config = dict(
    d_model=896,
    n_head=7,
    bias='none',
    init='uniform',
    init_std_qkv=0.0191,
    init_std_o=0.0,
    init_std_down=0.0,
    lr_mult_down=1.5,
    grad_clip=1.0,
    seq_len=1024,
    train_tokens=1056000000,
    dataset='wikipedia_en',
)
Each number is 128 + 32 x the weight over its row's rms, rounded and kept within 0 to 255. Layers, rows and columns count from 0. Numbers have three digits each. The size before them is the row's rms in percent of the matrix's.

# up: layer 2 MLP up, 3584x896, rms 0.0727, rows 2884-2996, columns 616-671
# down: layer 2 MLP down (transposed), 3584x896, rms 0.0507, rows 2884-2995, columns 616-671
up2884 083:128128095108118110129124170107092109103104083128130140108113160201171091119102104106088143088162123131137096101145149131117137120165100064111125134094101121128148230087
down2884 077:166125154164177118157154112097147143193137149096117142197102079100131184097152142146137127128104141129142149157131141141149114096109120178122066132142167062156127125099
up2885 098:094147133153157138164128126125142114125171164096153169166136125153140115130131105136122185170101224154117130128114153096118162166097148135153123070159099186132157118076
down2885 090:165108107090146155101139126140127126120128101191127118109117130100118155132133109180177075098128087124127099146104135113103126090142145129133143143138178093158116095159
up2886 116:077101130124152130126152104158094094172106080096114158147114213123072106126128150149131115113107126117100176115147136103153101082170150154122137168133102151161170182140
down2886 103:207174130099106137114138166150146146073131129154150072097137089140142153129148107135140086114128148146135086132066131119077197099099090128140091126129117111106091093136
up2887 090:116171120132149161137108185114183116116126143147151204125147126098131091105096163133149125100132128143117096084045107116123123150091161165156096099090111222110144099110
down2887 096:058123169114104107141119157122163080187123102189127100168144149150115196177141081124142135101140064172160166099125150102116154098147160181072189152074142148088109086138
up2888 105:139135103128125154105164140139120134138090122146169169141136096086138141125086137081095114099141138180166176160189116140167122102171102108146137144089118150083218081184
down2888 095:069125141136151138160102166119124102132183143115075114142135201150141133130168109160096184128137143117080070164098116097085148107124142155124156087201164120158000154124
up2889 099:134148149096106122133148082174174182213123086175140159099196132117096168059137102148074100154128145095109093162158151125117113169143092086121110102151150122123097188104
down2889 101:119129131142120144146128127138082155080094165084092053187137090067104119185070196131158129115099135179107210051135106145090113076174102133123086135114133169150151107125
up2890 108:156146132143138099120112162160148137141108117103049129105116150191073145186125045160174103090104153086158150147120130050128095104147083125164093132102130144117126116153
down2890 096:099089136136146134101138095104131105162130117148181133167097103097191079068117192078110157179140079183109090110133129182127130125140208088106130162120137106098119135107
up2891 106:173152049089143144115126125100117136138139171138106131076072151102115103153128105121118091148125122132171093142150130055078122177147091148153177154154099110161107154141
down2891 107:095146135129108156103120176151126123079104066079160152197152148114108162174107115102133112154108153159102178037161134226143136107103148060095100068094161162136136095144
up2892 092:120137125130102097158105151208149123089136193129093178124139130081106097195128148157123172122132168126129194114173131102162100171182081149108205085198074095111123168088
down2892 097:145121112169110136186106157111105119064115158118158122113145116107160122160166134094072123131114159108067149132129141093082130192147067109121112093165131134088108177149
up2893 158:118136142095089139153133145155114095101128166184145113144105134144151128088059125225163130109165139103100078143102148166132167156090160139174127127126194104139186150127
down2893 179:092073159123100213161148159101151155174192099143185152138107128119092138144139150152117173109114119172128145160082092145161199129116135084155104132110199107102145165104
up2894 107:094170142144131157104119119118169153119147144142167120128103141180114147106130125149117227102144132077127123138123102154172129100127108147124053055135142144114123115112
down2894 095:133132109103117104099099149131089106143107121117083126142198141083147157075114095101135052137126048186136134110083088126165156163138170099143167171163088064103109117163
up2895 089:126069111182136094146098184157130081151109111119107123127123102139107166154084101136114138091139136165164086157062124151134083060164097123157095115161138068165066199155
down2895 089:104203103127110110121169138090089103107118145146126136044125169090099072059166199124174177179124194165145098191129143103094144128132133096107124194181131127164128092092
up2896 091:105160108161121088197074119148093184110088148151099164118078150125128132127146078088180146124133131199170158140106109220104168080152139109120178148090113108121172069177
down2896 098:132118151142157104142137135112145075152190120120152160200185110132104100167103062101106112120141180091099191039102162118115096064054122184144105153099145142147063121072
up2897 091:118158102100146137080109130103174102146079151198119084069110195121121136091096121161138136112073161136099175162148122097144126190175124197114100132087121081078175122114
down2897 087:146117141103126139174140172084087114140138100059130189133145055163164145070173164106114117105178138137163112064096100118134077142184112104168084110155135131132088100129
up2898 110:162079149116150123116100139116181100068164140119122177153125117157141095154128085131178119104156180055107071110185100131136177151122152133117159158145151116168146093124
down2898 098:135147082128078119145099126124141132176145150124116093149147174116127138085179181091090093174142059187161176092086109121127106112142123142136096149063129094095105127112
up2899 074:174143141189077125090145080110150151092131164124134074082093129067112134143137120184159081150130124138145083134100154164094097105078091140122110152151166163113106124109
down2899 066:092137089106183114168111170131103099125090093114125182172189106145146144130117129107127169101141113101105176136135135053167149150179156107137123122100101128128123132137
up2900 108:112122180141117096138114068094119155149134108088138128174131096136122124101174193175195131162116129111091111155137178100114138128077128100142084105137130079104082154110
down2900 111:137124131134092129143123117081082116148163127126083143219112141163130152089105109113094072102198102146145139150150158117128090130085133151109090172101116133071118104072
up2901 092:111145116135147109119114137127104137144141177094144128076151139170038083112109096158168105079094094110139094120118184064118149091095138130163151095169150129096086138072
down2901 090:162129183154149176126087100151157133172124174113121123200145156082128169156114138176139164167165139105100117111162109100131168108131095117171138154170149084160145110126
up2902 087:146065109109077165131151131149148148164159134171109126076166094131165164173113155141125165144081088113152194101128168104141115100107126128104163138160136198131103047142
down2902 091:144130115142148127124083181133071163100137099200135072142124103099090145210140118170167148059109157127125120201128093096096118132077171109145130130182088152162115145142
up2903 113:124062080181154124133145168120104173121151133134000100125129129127108177098107095103109132177095186114126124146090117159128118146141135121157136116161103144106081132101
down2903 120:099057180098090149118111181129183171129154137148097143162113107166141104065140083116134152204145168139116138158099156137147119078121105107107145138073118181124062174133
up2904 070:152137119132106105136126159107119115117102150141125118175151136146135197103120090093142138183165118139100131115167112119150143134093093134078126135107136162104155124137
down2904 065:105142102116120120126148092178107106113132096132103129132117093113113057151196159131155090102143128129152129131100139170133112187142156099170140128127078118106142094123
up2905 094:132114092084154157197157123130118123114124101130168168115145184115131096101124047148141112089098141141118117139149048158064154134153119089151159102109149094109133123101
down2905 095:082072195129151146071112135174114152119099170138139165156154102149116165129085191199122122172142134112184118061167191132158109106152117155145083142134144119125154132130
up2906 094:136101064126057141176143099100181111105153155135076116101142104050126134109109111142142103103112156166170108155069124120155185118083141081104094128145120156152172161117
down2906 084:130154155115195164101126157166109174152125076145094106143144188146125138139138133121159112108108078106084154149148104108100111153150139173095177155108145116084086119114
up2907 098:112158148107162082116130069190130108149099075121106134093146089151140158094118119117085111125113183162102174130111119099130090116142119165058099148110142107163089158076
down2907 092:149094095131132143131132117068107160086185173136170086121140208104093091132129134135146158145099097099182067092139172129129129146061178137180083106124138114133169160167
up2908 112:090073143076138137109157114136100125229160095090159143079179125143119103127151152097100108234121128136190111178124121043153123157218130068109096157104076117121097140109
down2908 120:124059151097095145105164169194138152164151064077154099076098084133107128110144138068141154121040089082176160160122147085066115176136135118137134114103101113087104159085
up2909 087:162090121028110111097150101122130128075189191109155125063152100106085102193115149111168103163099112109126129134104099193097174113209062131175052080107120182138166070139
down2909 077:102154104204109143152068111122129114160058103161116073180091124135193135124142055120088130050152138136112099067136119083143105147094147108082180164115148095112078186116
up2910 108:134138102133109141119138140098186107122125146157126150077121100122115175162078115151093140079175096071144173138158100127148161118072194161178094150091116148106158119165
down2910 094:097158157111193134125106112174098153129157152089148118162120168135108089085102094141121135157124157160106101092064152113147088155189071066075136100142116114105089180166
up2911 121:069129165098144102049206101153106087153067153165109147161116079120153148107174137149122127135110173135125125150158186119135155139175104148087153082094131149130131076132
down2911 124:132087205088139129169094128112060073128181157136151148130112119100132149154144180156154122123152129137173155157057141103150100121092139156156176165136133133144115160124
up2912 097:075162165158220147110203128126128118075114106112158162175140116119166153092076099159176145094086127123112068142093129085050128170114135124091147101089074158156180158136
down2912 097:146149110100099086163101160115096098157116146211090112102132143101122107156154202156105117150148085112107094119135076147166076074142154175137081137099158068120111129122
up2913 092:127165100168117116154125151170126149143138087174132191171147148098099134095108130108126089113162125206107125153146120123077112113089189141119149144157113147122121177146
down2913 098:160103124088071098103093132185121087138097135078116085127061119130139088166083117153132109125134135074118129093044113096120140142145188131148079155119142178112107066148
up2914 118:101193135101138125139110155159166122156090075098123120099153137091121141123109105092103104144095150123167095147145123127150138146117139103117122111053179084135120096128
down2914 122:093138115124125109052173087173091065131113092150135111125099134078150151090110152163161135114077170142159105179118127090128087078083153102139113102122167113090168155125
up2915 077:115096192123083146167108164107154071174048127116117121141102179085206149161086132146082125064168081098150175157131085122129127149125125165087194120131084154087184139154
down2915 076:152133071172118132156137128173092129176232156161124152163085149112058193148109135117173122117063127090098119207146123210101130151070134114108142112100145129129102111068
up2916 129:096081079111077087137125121127106144194154075137144139120089096077116154093073114154136144173167131145084089117183164168099135178062107139191152119151102130105173147102
down2916 140:066139074129124150115091143091080185175174099086167114142123076021135105149117082103167152151182138151125107135117115135147099130054162166150156145188115155132055149135
up2917 101:150091107115161095137171135078165140136107109179175189082174097149072149117112175144088138127156148164100168126184117107161152154111161103122159148105158146096119082098
down2917 103:136140092128108094118162147122098104124108146106120095135122137115145118137138124108108131105161109149123158096152184115142112203128116153166127095147127143105103181129
up2918 101:122133159147096104138133136143128109091100151149117143116163139111161120166103098137145145142121151071049125135140106104168135099179092119089144145154133120125123121141
down2918 108:103127115121168113102117123184174091194116157115121115152129102074119148074142136119154123079112089213097167134173114107116121115163179129119122137148137131092155185116
up2919 107:168154130103107090183128160139114172149139122115240129096159158157116142104137148154113129126163139099134119033189174128103124089128150117095128108095123131134148123171
down2919 115:142097142094142143164056097134088103131127091117173132137104136114119070152165106117112151178108047132104125100180176156160143057131118130128105145114154128120173143221
up2920 098:189128148076109086182096067075186110174118158133105161102164140169193159103137118154141109107128139156104170147133132187120100183101088075135194103098109099088115164158
down2920 100:138117138190115089126165101123118064149133181160129080104199149147109184192142208146147112051133155139090146106053189119060124158173139106122141090070120162096125127125
up2921 093:097180093175098115157182111130181090096135150137146180114140176125175145136119167137136097132173132123149080152104099156127109165202171131144110145108147142124125139125
down2921 109:076188110118140150130152131172111141156054160118173127125107182121147144097095144065092167106152128091156084151097119094097131200200106120117144151109135140157146133084
up2922 094:114110115131159111106125087050152134248121150128128128140124092144134203151129165138115146188102086108105064072165098168112158155165161136181156189198124139168111192185
down2922 093:138175089147135159074116093140137125153095141102118141135138119161151091155123090071091126088209083054163107144132113168116182165093185143124107193125120130063176070127
up2923 095:114132128145105098101120081162088067205175068147054100150130097078092103185132093153181119120173155158148142102143126096071128040089090145177119172175085138138164080072
down2923 094:116136144118131202117127134114128137109162168156104166147132134106168082169101150141102187111098098140103153074106164139146169189168089102082150125111166117133123135128
up2924 141:108117151158119089096144137114110170189073090180085145141164121090156190104151090175125106072178116132182158118152140144169171109088173146115096135130181123127103121214
down2924 157:103116101155170127163138164158117173129136119177080123134142162112091155131132127123176136103140136145149146128098154210167158079152123138110167060057119145113095162202
up2925 117:104169180163156096119156168088144106156064116096038054040119122121124155079102182155127109090140173167058139137119096137129135150197104170148161104109114165116087116155
down2925 106:121086151059104166130119100164099174134207100184169159182153134200147099166175062070139125145143098122175112146138158104092191137075123074118112146130103099171113149150
up2926 088:148141151100141091111164120094144101181105175153158147103147107129127131076113146165137100150093136101110124115101112147200125090128082157146158162113084116165131159142
down2926 085:108120124119143118204120164120204149117152091139101168125123200101072098162163130149106159106039134114158096115219108170100197069126138107093101154098155139092119111139
up2927 084:127131056127157169141096121108129203136127096090157151187133121136110175084142070121127119096088117111136115170173136180113116151129139128062120116140083140156107214119
down2927 077:135105148076082111095109105143190101187171213149076126091141097145136090090140137138134118181121135107061157083143169112113123127118133162169105128142091209119154093138
up2928 085:095111177159110189121133097104092073070184099126155166110129119166122087114093158153094114138134144135102095118162154116154134171141098162193113140121107167156097118109
down2928 086:132147132040160088096115150108137218161112177173139114128142179112131124125181110120183131115115092142135083135108155117041124137066124005060128139125160085143158154109
up2929 123:116084203108127156120136188148115142115129068130103089126117111143135098202163098186177137138113101080118103165118134148178173136084179130148129143133113146178140171131
down2929 133:060126163159183171110128127182146132132176131027090101119136104206135132178166091135158147109177135086128133114147072106162180117136170157104091117119133139151117216112
up2930 091:149073113175132151162203156095139148074132123135086099104139109065132137095131119103102141111146144149135149146161074125102116138102107046165161137135113158140135111081
down2930 081:124163185096088147086073140159089136190088117155167110157147184173157153157171142138181102170117106097123135111078158125160109145174108193134097125131122151118125121172
up2931 103:120113095058151126107090153153154115109117142148216116154101140140075114095163151164099130184148087146090114121169136096094100113148154134106160105147110087117121080097
down2931 091:110163149167089112177153105085100172115176144117048121144140090113119176144085103117141113118121169115190112144063129138141128121141131108177060109122141222123129135172
up2932 099:126117110065076143147151125111205148126163089117152146189194125143108128091135097116205118038180046096115111084159152173117152161122102114125095169135082080128079149145
down2932 104:149149126154188065110175175145137172134114157159161079159124049183122098116165142159183124140172102134107140098094094080148163139151118136099075171114096151102124120130
up2933 109:130138106140107166117131071111123101129095079156113134150104087141138166161169146135129128123167114117127121103115100157181099164149136087126126105104104121143085134132
down2933 092:172138157109150089131119205120106152114145173112149109127144148111143085105109096132081116121063138120111144084130199112109168096154149137088119128143112172095173097086
up2934 100:109121030140113096178136148078080128196110111128151146173093170130062118112104098142122144133076119076128128139168102192101118133127127095186133165137119161059100104152
down2934 098:130119158096138195126119053178168100056142159135091126074155110162082156118077153152097110105156131162129133098097173059136148117189115100096183099102106081172141150070
up2935 107:168157123129128108170133102141109088155114094138127096143100111146117127100142107077176074133136160144078149076099134152134169132118160081138123094119110171122147123139
down2935 118:137112123140147136135131150114140095086102150081200113097117152149098166105143154168104127139090108126135192114121129175134127141109103111122169194142087157129151180089
up2936 096:074096088098156147124155125036079085163158114142130082078152090170072092101114114132149180130105147140138147172168146179154154113102186175167102149141121096132090090083
down2936 104:134081129130095166117145133125053109146181184150147132157153087159087137082097127136078092107111106135125129138091137087144173133127104123160157151175102092133161101139
up2937 104:147142114189110112117134116067092102181126148155137162096149149123159157144164140139127155105142149198091174143161109152138062134150186135089115123161091093132090136136
down2937 118:171149087139130140134145092071080065123119122142124160075160140135181117135137136182129133115142135146094179070164140118105173111140129142149102129170129034215122173091
up2938 100:112147129094087131161115179107214088071194115150111091087109117144127206173048148173101129118117119144104174127144072109138085161137147156124128128137199100158107160130
down2938 108:093163096130152175095107128121117138103162075111134145127132118132095173131135106150151148129133069079146129073195110107112083105139108087137166073097126124137193155175
up2939 095:188204079133126139137095160115177141089157109127074150109053138082110141132135134139090145126136130151123125132195168155150148156100161110136076085083105131108144099103
down2939 088:128116167181180137117166101087123098142104152179178133164146113160149110112117113151161129134124189091128139193031128093084087079130118146070155163087130162114131114119
up2940 090:121159103082076157106142146138124137109164152173161110126146099119136087103105138144084097120140069130024142196120111100202089114104146166160157081122144075132138096135
down2940 090:189154137155113133143127139140123179178122146120117164120099053138133106105147145096158112132108062219165114142125086185154162105136102167178205148124157053151124083151
up2941 103:088113154118150077090173141134151149144106083117070111081131115107105139130107117140115139089143151092142131085097085144100164099094125152099099147099171069071165062152
down2941 101:129140074129143161157118162129137149095161172151176080167163141119181053143080162137096132176107152121126140129146166124138047136143156118122138059158168114132150134114
up2942 084:092104067152190108139099104165077114150106098130105087149108156091129121177097168104059141097132213131167118087108087132113069133175144123139108097153100108154144124122
down2942 099:141151124225219110105105168107153100110130108133129120096151134124130129132106131124135126178160152118166130128167074152129103108147097156089160110130118116158175085097
up2943 090:210138070132141056149206071145091140116101163194119072135146084141104211059116191105115168102124144116151127156088098075133075111166135131123092104115117090112130135103
down2943 098:164152142076110167117119181164133177110110108100118115140186137106118168108147131138169139079122131189118117114082092171080089103122204143130109128156158179130075165129
up2944 106:102123149094130114127081128124175171098130105065169113145110162071114156148151127168109160069159067108148115089098089138107088141125192083174154104153139181167161186063
down2944 101:154175106097136125160172072133101167103133098156111114078140103123084131111078115141151166133093043154135205170127152096089116134126093087175119155129137115155117144126
up2945 096:077063145100161142129163184127138161166100147169140211116134173160094123098143085082105136163150062162092153165149123131041089117096162080171141125162107134064162197122
down2945 099:124107097126133146193166104104087131062140131119154071120168137059201133154134152232155147127130162135090062213129080147112158148097104124103096131105097118110074127133
up2946 113:150077163126152074103082110167132143125026062167117189032162181136084117150141129106107152175157114141138146113137156132151112183153082131101147142077088115120069091118
down2946 121:145094154138156078136047084181150117110093112183114157046160191123082053172131099082119148139175131150137133111125189159133126161173053075090077154072102065147107117168
up2947 093:192136125176091125123122109144165107084147113143083125155088146071131143159170091129127151117134121144085092139158099145076110110160135111119141115133191128070081166151
down2947 080:091125166051146112126149162136116167145154190110127147122140103186107083084112142121153107138142104088163158145085156082182129140136116128110104131151103104145124120121
up2948 098:138123142161118141197155065154145182094180116143129118102099193105155153086119079197095134120056152157167126148145170181106089149118147142106142088138094095129157106186
down2948 096:131138170124121111092088148110177105095113132121102140148125079131075141188124207085098106138083117122078155122075062062096166097115116086181145132118155178106105124072
up2949 099:138099159150137159133114124131099157099105146158096172161115145088149121130124136121136095217171106091125130130128142127113097210230205164104118120124135134138138163159
down2949 105:133135072161117114138123119150083129163168107112096118096107129112128130214083113162089122119134191089134126122076093131184116095186135093189101109126106184135184133098
up2950 099:165164053136128117145133139126118113076117186131145103104099161091085131117146187105078163131114094147094138127144104130127163073194035108117144085175164173083123170099
down2950 101:152193141155150180201112153110074101066097154132129112128069099129089123156132113097130097115119101072149145122111112106135143062148088123094096089151100122073106130139
up2951 086:136145137146132050141165156180116154120132074132102120119089125205098066184115175142102085123133105146175069154094128108121117080124106109132088083142067199154173151116
down2951 078:140117163099120233092142132058141111113121193084100107149131140060151152083210109154115113069156128120085212131152077154154120176161095107094206180111124089119111120118
up2952 123:157127125116132095143157081154135149138169193103134142110157182142138167102150071153138095135130134094109102113111151076106160118165188155113088109157105182124139136154
down2952 125:139177204110093131121091080133116130079156146068100080130084119040130109149159097140093128134167144172147113087109129098179130072105139127189155057167129200148094132130
up2953 103:128184081115076130106159177112089165123163146071134127108100128131080078117122088174104145137127087188133163117102124133163116155102130088075104114121164167112142091125
down2953 094:109098165126162146123105105172150125122124110144138103149144125116205127104167152111201117157134158071165142098167097134092123109099104182132166119137068140099111151151
up2954 078:096087155166129105049159135135151122134120160111147117143102085139134166151126071116163190122116105182105098158157136143142054125100082134151158122128131123166142036137
down2954 084:111056135101149070118089134129118080137112131147157146134198102119110063130151161108126132124202103094122064133129084131111107145142153110109109152108115145144141157146
up2955 070:170139042126137123158106096149183122153084154139106141091167132129116144140142130130120100055218140131145152117069184112064116115148120155170116160185144136076140184117
down2955 061:081115153112169129065182142119094124087158124102131136146090126162126127121165123134165143219091114113071112174184084124188165164109104128098127126114112121177106102148
up2956 090:158127122074176066116121109145150130164158071079131186165122104062116136063078138143116121164142124141135175129159088080140162189137169119140119144134108132127128119101
down2956 097:109098094117124111199112174117155151129195099194155144125129131089160127082087140151153168188090097128211170178204105104135095131090124093151067113162131066151127163116
up2957 095:098147093121176105104101123063117115144116129111126119095156151122136160089159145045134157163113158179136137096194154126091135121105093166064144149110169139113104079099
down2957 097:159147143165120142108133173144131114159106116152135108098116128166068099122103143129101144108127082142078147160089162080130182149101217128163128161147067194140119144068
up2958 108:149119139078156091109161113135147166152052080104181180162196147233130139152129108125146124175146128078142094137149146199181181183139158136093145157108159078088141042133
down2958 115:120114142157174104138154139117128149144089097167089175112147072167145132149190091107121125142159111096187071163128142170164136141135117090120161120180151084137163115090
up2959 107:081109143149142132131143151115071110088142176080175124141138100118135118117072093114146135143155079099152173141076129089180121138126116139163137115156128124158185086133
down2959 096:154155121100120145113151110096204145148126098141082122127094138164152159116185147165121106098134186153113083153153128167080079107170154094101126155114130131075106118130
up2960 082:100172121130121157139106108155116126246065130185139122132075147097136182138108121131129176086132114126111084168153157204168142146136126181149064108133164148146135101140
down2960 087:163100137184093142163081108136105139124148177152070139121158147125116082164075162183180136155115129078131113162133170160118178102116140106155127133096105153141114127110
up2961 100:131099109151123139079101148108163078148086098137086147096171063112111155126125131177150146122096160103114111135147122144137137146111163186107167130121135125089110154195
down2961 108:096114138082132149174158184129083143081174129191131150142101173086118165173171128097047151086182119139136156173147128047139091135128085153184129088144074158113152157095
up2962 119:143131103151105143129153119146092126093139143126121103147150123154128080177122128144160121085090143154123164109097141155131109067131148080100102140076106100193157161196
down2962 105:118087144131164128162153129100149091169106144141181091102113111091120117069117125104157145149144157129179100124119147107139191155141109166138157075155125187095113121065
up2963 090:141220158114117107095116193123150087178116156096141103138143131129140129122106076162192146153113194139121107125119130112153144182146141116170068134109062110177131136137
down2963 090:140074092130065159154128087093144128128120124200209108081171183216142069094127173132079105141153107131137142103116130135129113044129147082158138122170113167158115129150
up2964 117:100172060109144088138155082150078094160102163186186147149148144123146098141092127134138058146139117124094134149116119151147137095204149105194133161139079114131115079138
down2964 120:064101212144138089140101186137135112134138109117154113116094098168161171124126120126175109105112167063130168130064125146178094128061097153073167132131142138117064105133
up2965 092:176078100130105106153190099128130143170158101113164098125127142126111149095129120172130131164089154113136090147183115193160116031170154123148108166155117140095123083103
down2965 083:112129134160153134145100162100051090101136136129077126138123140092112114214125095138130101057174136141124211154089147093100138173120083087091123098105126140167111133157
up2966 112:116126160109179108086158104137103072083126080136090162120160144132087130130102143161162089144128157085156106130087149190175073140130167117100132139173085180164089098105
down2966 113:164142127141095125165141079132104116146114183176120137146117134099139171072139127175072180107159096162160136173131125111134164135112135131138074120101138183116147118113
up2967 098:140131174049131070114195111211126140182106146073149106101134112163067135091117150121172137197147077164085068114128138132119135081171124125131171127127111164110145070040
down2967 103:168194128170153096093207102140149066085096117105106119108117141155140116127104136107162171190110059108111129110097094151139101158122107090150130126169118072093137087079
up2968 082:117168082137194138143108149170152156144083114123165132146079123134084104157118118158120134104103180098107135092140165134124183122177146098148104122109151151115105129138
down2968 084:101155119178116115193118136132138146148118135137112098122041141130082080115170165059145148130157151141115109130198128109110156115116104093135081117155122115143101181145
up2969 084:146151167124151121144189161133128104146136110079161121105087102147190186099154111150172082104137192171158155163128113104148138073069132097118136132094106126112177173088
down2969 077:114126084135107194120109143145125130117127159148077156134168124106107052157119138151119134147103046071128094107134124092139166147131157120132106158180144088173065081162
up2970 104:082115207157167156117080117137191127081117127094165129168107126132151119131140105079117119134095140155111111169149119212138147183136139124039135088158074082071189119185
down2970 094:153102072071106066145192133135103146112118128102110164106132132070112119123085169164123120154170134115136137110146106118073054096109113130158122181116130214145153152065
up2971 101:131178128116091160101218104119091127144184154150141155091115066118171111153156106136138155178080164098081147176182174166127104092162133153138146093084113126119086078089
down2971 104:164125040109174151105151125111179083138172223128136149129140074137149108189110122150188153160126141110162142166143113130124131110161109148158117091104143064103098135155
up2972 092:131129142088119129140145124149137178198149073141091192098165107106119177125109105095137111158156099156122145181190171086084170131079176172108130138190138100091170120096
down2972 106:137150084071110093133116104122158157144164142169168154064147159093078085130153153116142137164179093181134109141174201088145119189095170166104098087160121104115182134132
up2973 096:124153115131123203162190103112155103131136133125129148097060132131125140143054073086123161114108041143106104148137108095158120187097177099121166109137112130048200078157
down2973 105:171125124099078178112107144156144128097106086091105170028154092123135153114131115127116118148100080199083103117196138105155117133122109102147150097149133136148176103207
up2974 085:120110141142139139086086128157132163101121142132112130075128099157157123196146114151136174072080153088147131189181101145112153095115145101140144077110129122116140058091
down2974 099:118145126165160151124103178082124125110221083120136122104098164154122154101133107181131102117139171158176124089148131163084122086099102113118172141096108132149177125119
up2975 110:134150093125094132171165105089099129186100109137151054090087095113139105202189115114179229164150148149146051171162088126145207170149142110150065137154119183126144102108
down2975 115:067162090105092115146105074084165107124122137123127090101160141154153123107167104116171212215181205138157122159124114124110147153051154112188128109117058095147141157088
up2976 108:086081151096108160128172102116149129133161175158047150103154108124159119119134178112131088113109157110097100128135115184131172125162078113128168100161111141161123196124
down2976 110:108180155149112133063134135099094156162183141099130116122161140142124108194129123119102136107133106140104166167143143151173125099080131079124105202108081144109057187177
up2977 102:144079151118092129078132125056165160147133169152133135138091131134083179064131095082131148199192120109102085106084107086166123083159134113153037113155125097118149165129
down2977 108:160092128127103157226204161165162126120152087151098134073141153097161140146096157181066085144155193088151107107128101043111117103106101136127058108148136155043183114138
up2978 096:147086138062113095134130123123122130173073125146131154154107211125137130105121039142141142113149179105095111138113151128139126121119109110065139190174123126143169112084
down2978 085:099148146194133182102159143133096107087171135119093128064127089152108130208140203140118090121059089154157137094132077128131129120111122145159137106077124111105127134185
up2979 115:172122124185151140117102138142159127106107073058124142170100165157055105113122121101120118107125149116156129130107153146156164108126146167093127118082217150161170203140
down2979 097:128134092080124163138132123136067101143164155160162131125168121157146154161117148151130129166105117111089146154176114102109094132110143115141115112156030085087091082127
up2980 090:149150105117150113164134180101179108140083181132138119153147086138146147122132146101103127162100104178108151087152151124091084139125119116152127133070121125085082095128
down2980 094:106129142032087050181139117151117079134145142161109118176102114124127153136056111082116110111059138095133106154150114151105173082185154111140097120140177122162169124114
up2981 046:105103086090101144137126074101097101120143151131144125108106118096156225151095174156167178147133084120121105139154084132117095135138125133170146093156126091078029075141
down2981 050:109097102162061113085135132135085101119120108129125140089117127120082110099091094128154153159134088134112127162175032142119123133128171089175137117149134098077113110145
up2982 077:122094135112184131142131043148145126064082087146075153156108091115182129107092169157097197175146116176110117104108092143134169102138053157109143140113126148092138093118
down2982 077:131132124053102117136184115151130144088118140125112120180178164112089100155068159123150099061106165090237069154153145137112086073183200185141152080123116130139145151114
up2983 094:099121123146077095136113117113122162142114173120121119139143097066122124180142154161124148110136098128088115119150127111130091128118109158157078140114107163096086119117
down2983 101:073095153136113123149158115146026125148136140120131117176098093097159248168157149130118105120125159158111098133184143136143106138058146130126124133137109184113126171097
up2984 098:146133197127147185092116164149077153155166160115109117091126148163108172085112070123092120097149144144139140126183115131127158155165159089117118134113120154127129144135
down2984 090:141121095185123072136148143120160064144079063120157093144152096113138125158133117175137146131084165079141146129078174117106082098121086201152127122121161126106083152187
up2985 079:112124081129064080086113129183113126163092117165129078106153117184136115084136148130166105088107116118124104180085132133129109102087127141140088105147066127139084095140
down2985 084:144100058133138160113146161148127098207162158101133140114167147138112102178145110089117133090103141131146127112122137162134164077114144106148117098103163154114141161107
up2986 122:154130093206146130122090090086087179191161148153107146195127097099128120144104120135140098144163074140121131179169102043155150102122078150131133133046106138167136099084
down2986 135:127113084168083120150124097168136132128172152113115072157133132138133086123155088151167131113102179125157103114082118121153148086094160112075167088106122120168179144123
up2987 094:124171105150129107116188078125109142151110103089127109099135136167138168107093122130144143169121119069118137093161130125144141142092095067128133151074130137106094108141
down2987 090:101144160097156124136103085068146158104149141152139146135193147082180076116137145120139110099103128161128134093130079125089140167162165150141165168140150113124175129113
up2988 086:077138128151164109152131129101132162125061060174073127087119070126137201138074126080148187105095117141111141168043105170086094125126105142143151160142138097100076189047
down2988 090:131144142186156131155179182110080193096130137103132119127178133143128119156077054082109133079122155150104184137050120141072124128073184130137142158180129139157119121073
up2989 111:107163155110111117169142114143148148168142092086141105184163153124124075113158126097151129141153171090130055094187073198072137161133149140156119162113117147140113092115
down2989 106:143137107144154166100151152124130085124150163137068137075112127166225159100093109133062110171084116169112155154123184080186159056113127129119132111135120135146108146107
up2990 084:152123156056124087146105163123120119159087111158097117100139148135128153059142150141122100154145174127142155107154111109102098122161109137155112135099096166104157133166
down2990 085:128138149128164112107124092141147143138145158110135118143104149177099129169115120079162139117133132092111080140068095141075111134211136161093063167118116074133147035101
up2991 117:173120102113170103110152139213171140206083182148175129117095096115165049125141118136112139149129067154147121167115148096113081115120151144138126100099127105104109061185
down2991 115:186167132086105105091103126134131121089120144154140081126077132152152143176133104148092100152162141105140165131149068205192209187102164145180151141115147069162159138115
up2992 112:141112127111091151114150142032114122162123183120169168108091167123126107165234106093087171081206200114122164167124124082086156193162127115106161174109085061181145063135
down2992 093:137125132141191110168123126206129096094132120122055105145106091126114187117072162163172100161098062148151092058180153193186130120098113141160114098125184176052139156118
up2993 089:082100085063157148143078052146184074111111127153182143100126096122124078093168105171081084107140159093146100143072119119140175119087124168180120088132116200210123184142
down2993 086:137177096136146106113156137119133182094151160067116104147172167120108155127097123134200137139115115110086119127174136105128081131132154100039109155053161114174169075086
up2994 124:169107141075122116162106067156104156175180113101183151169110128127114108118105160133222129114114169130055165068196160105115178068069119122099110105168147174047139135131
down2994 133:183069136091103155129092126145111201197135106094128136168081092124128140133098100106142124151177094097130130126170161094126140119157101045101143139100174116135133169125
up2995 119:127192124112193114114105133088126154132156157159136178185140138147156115134087183128147161105124124159106112151109096127111154109095093176128168132124110097136125129153
down2995 131:126118124113125085100108132172151157126114057073128112102165159149144159178116126186156158140122127101142176147133068049144175202089154108127084108092139119133116173122
up2996 080:175160128102127063132166145182148107151076132127121104168113127116142140152122130095137215090117142153097104166096158145147108040113167168188123145202082144151073127122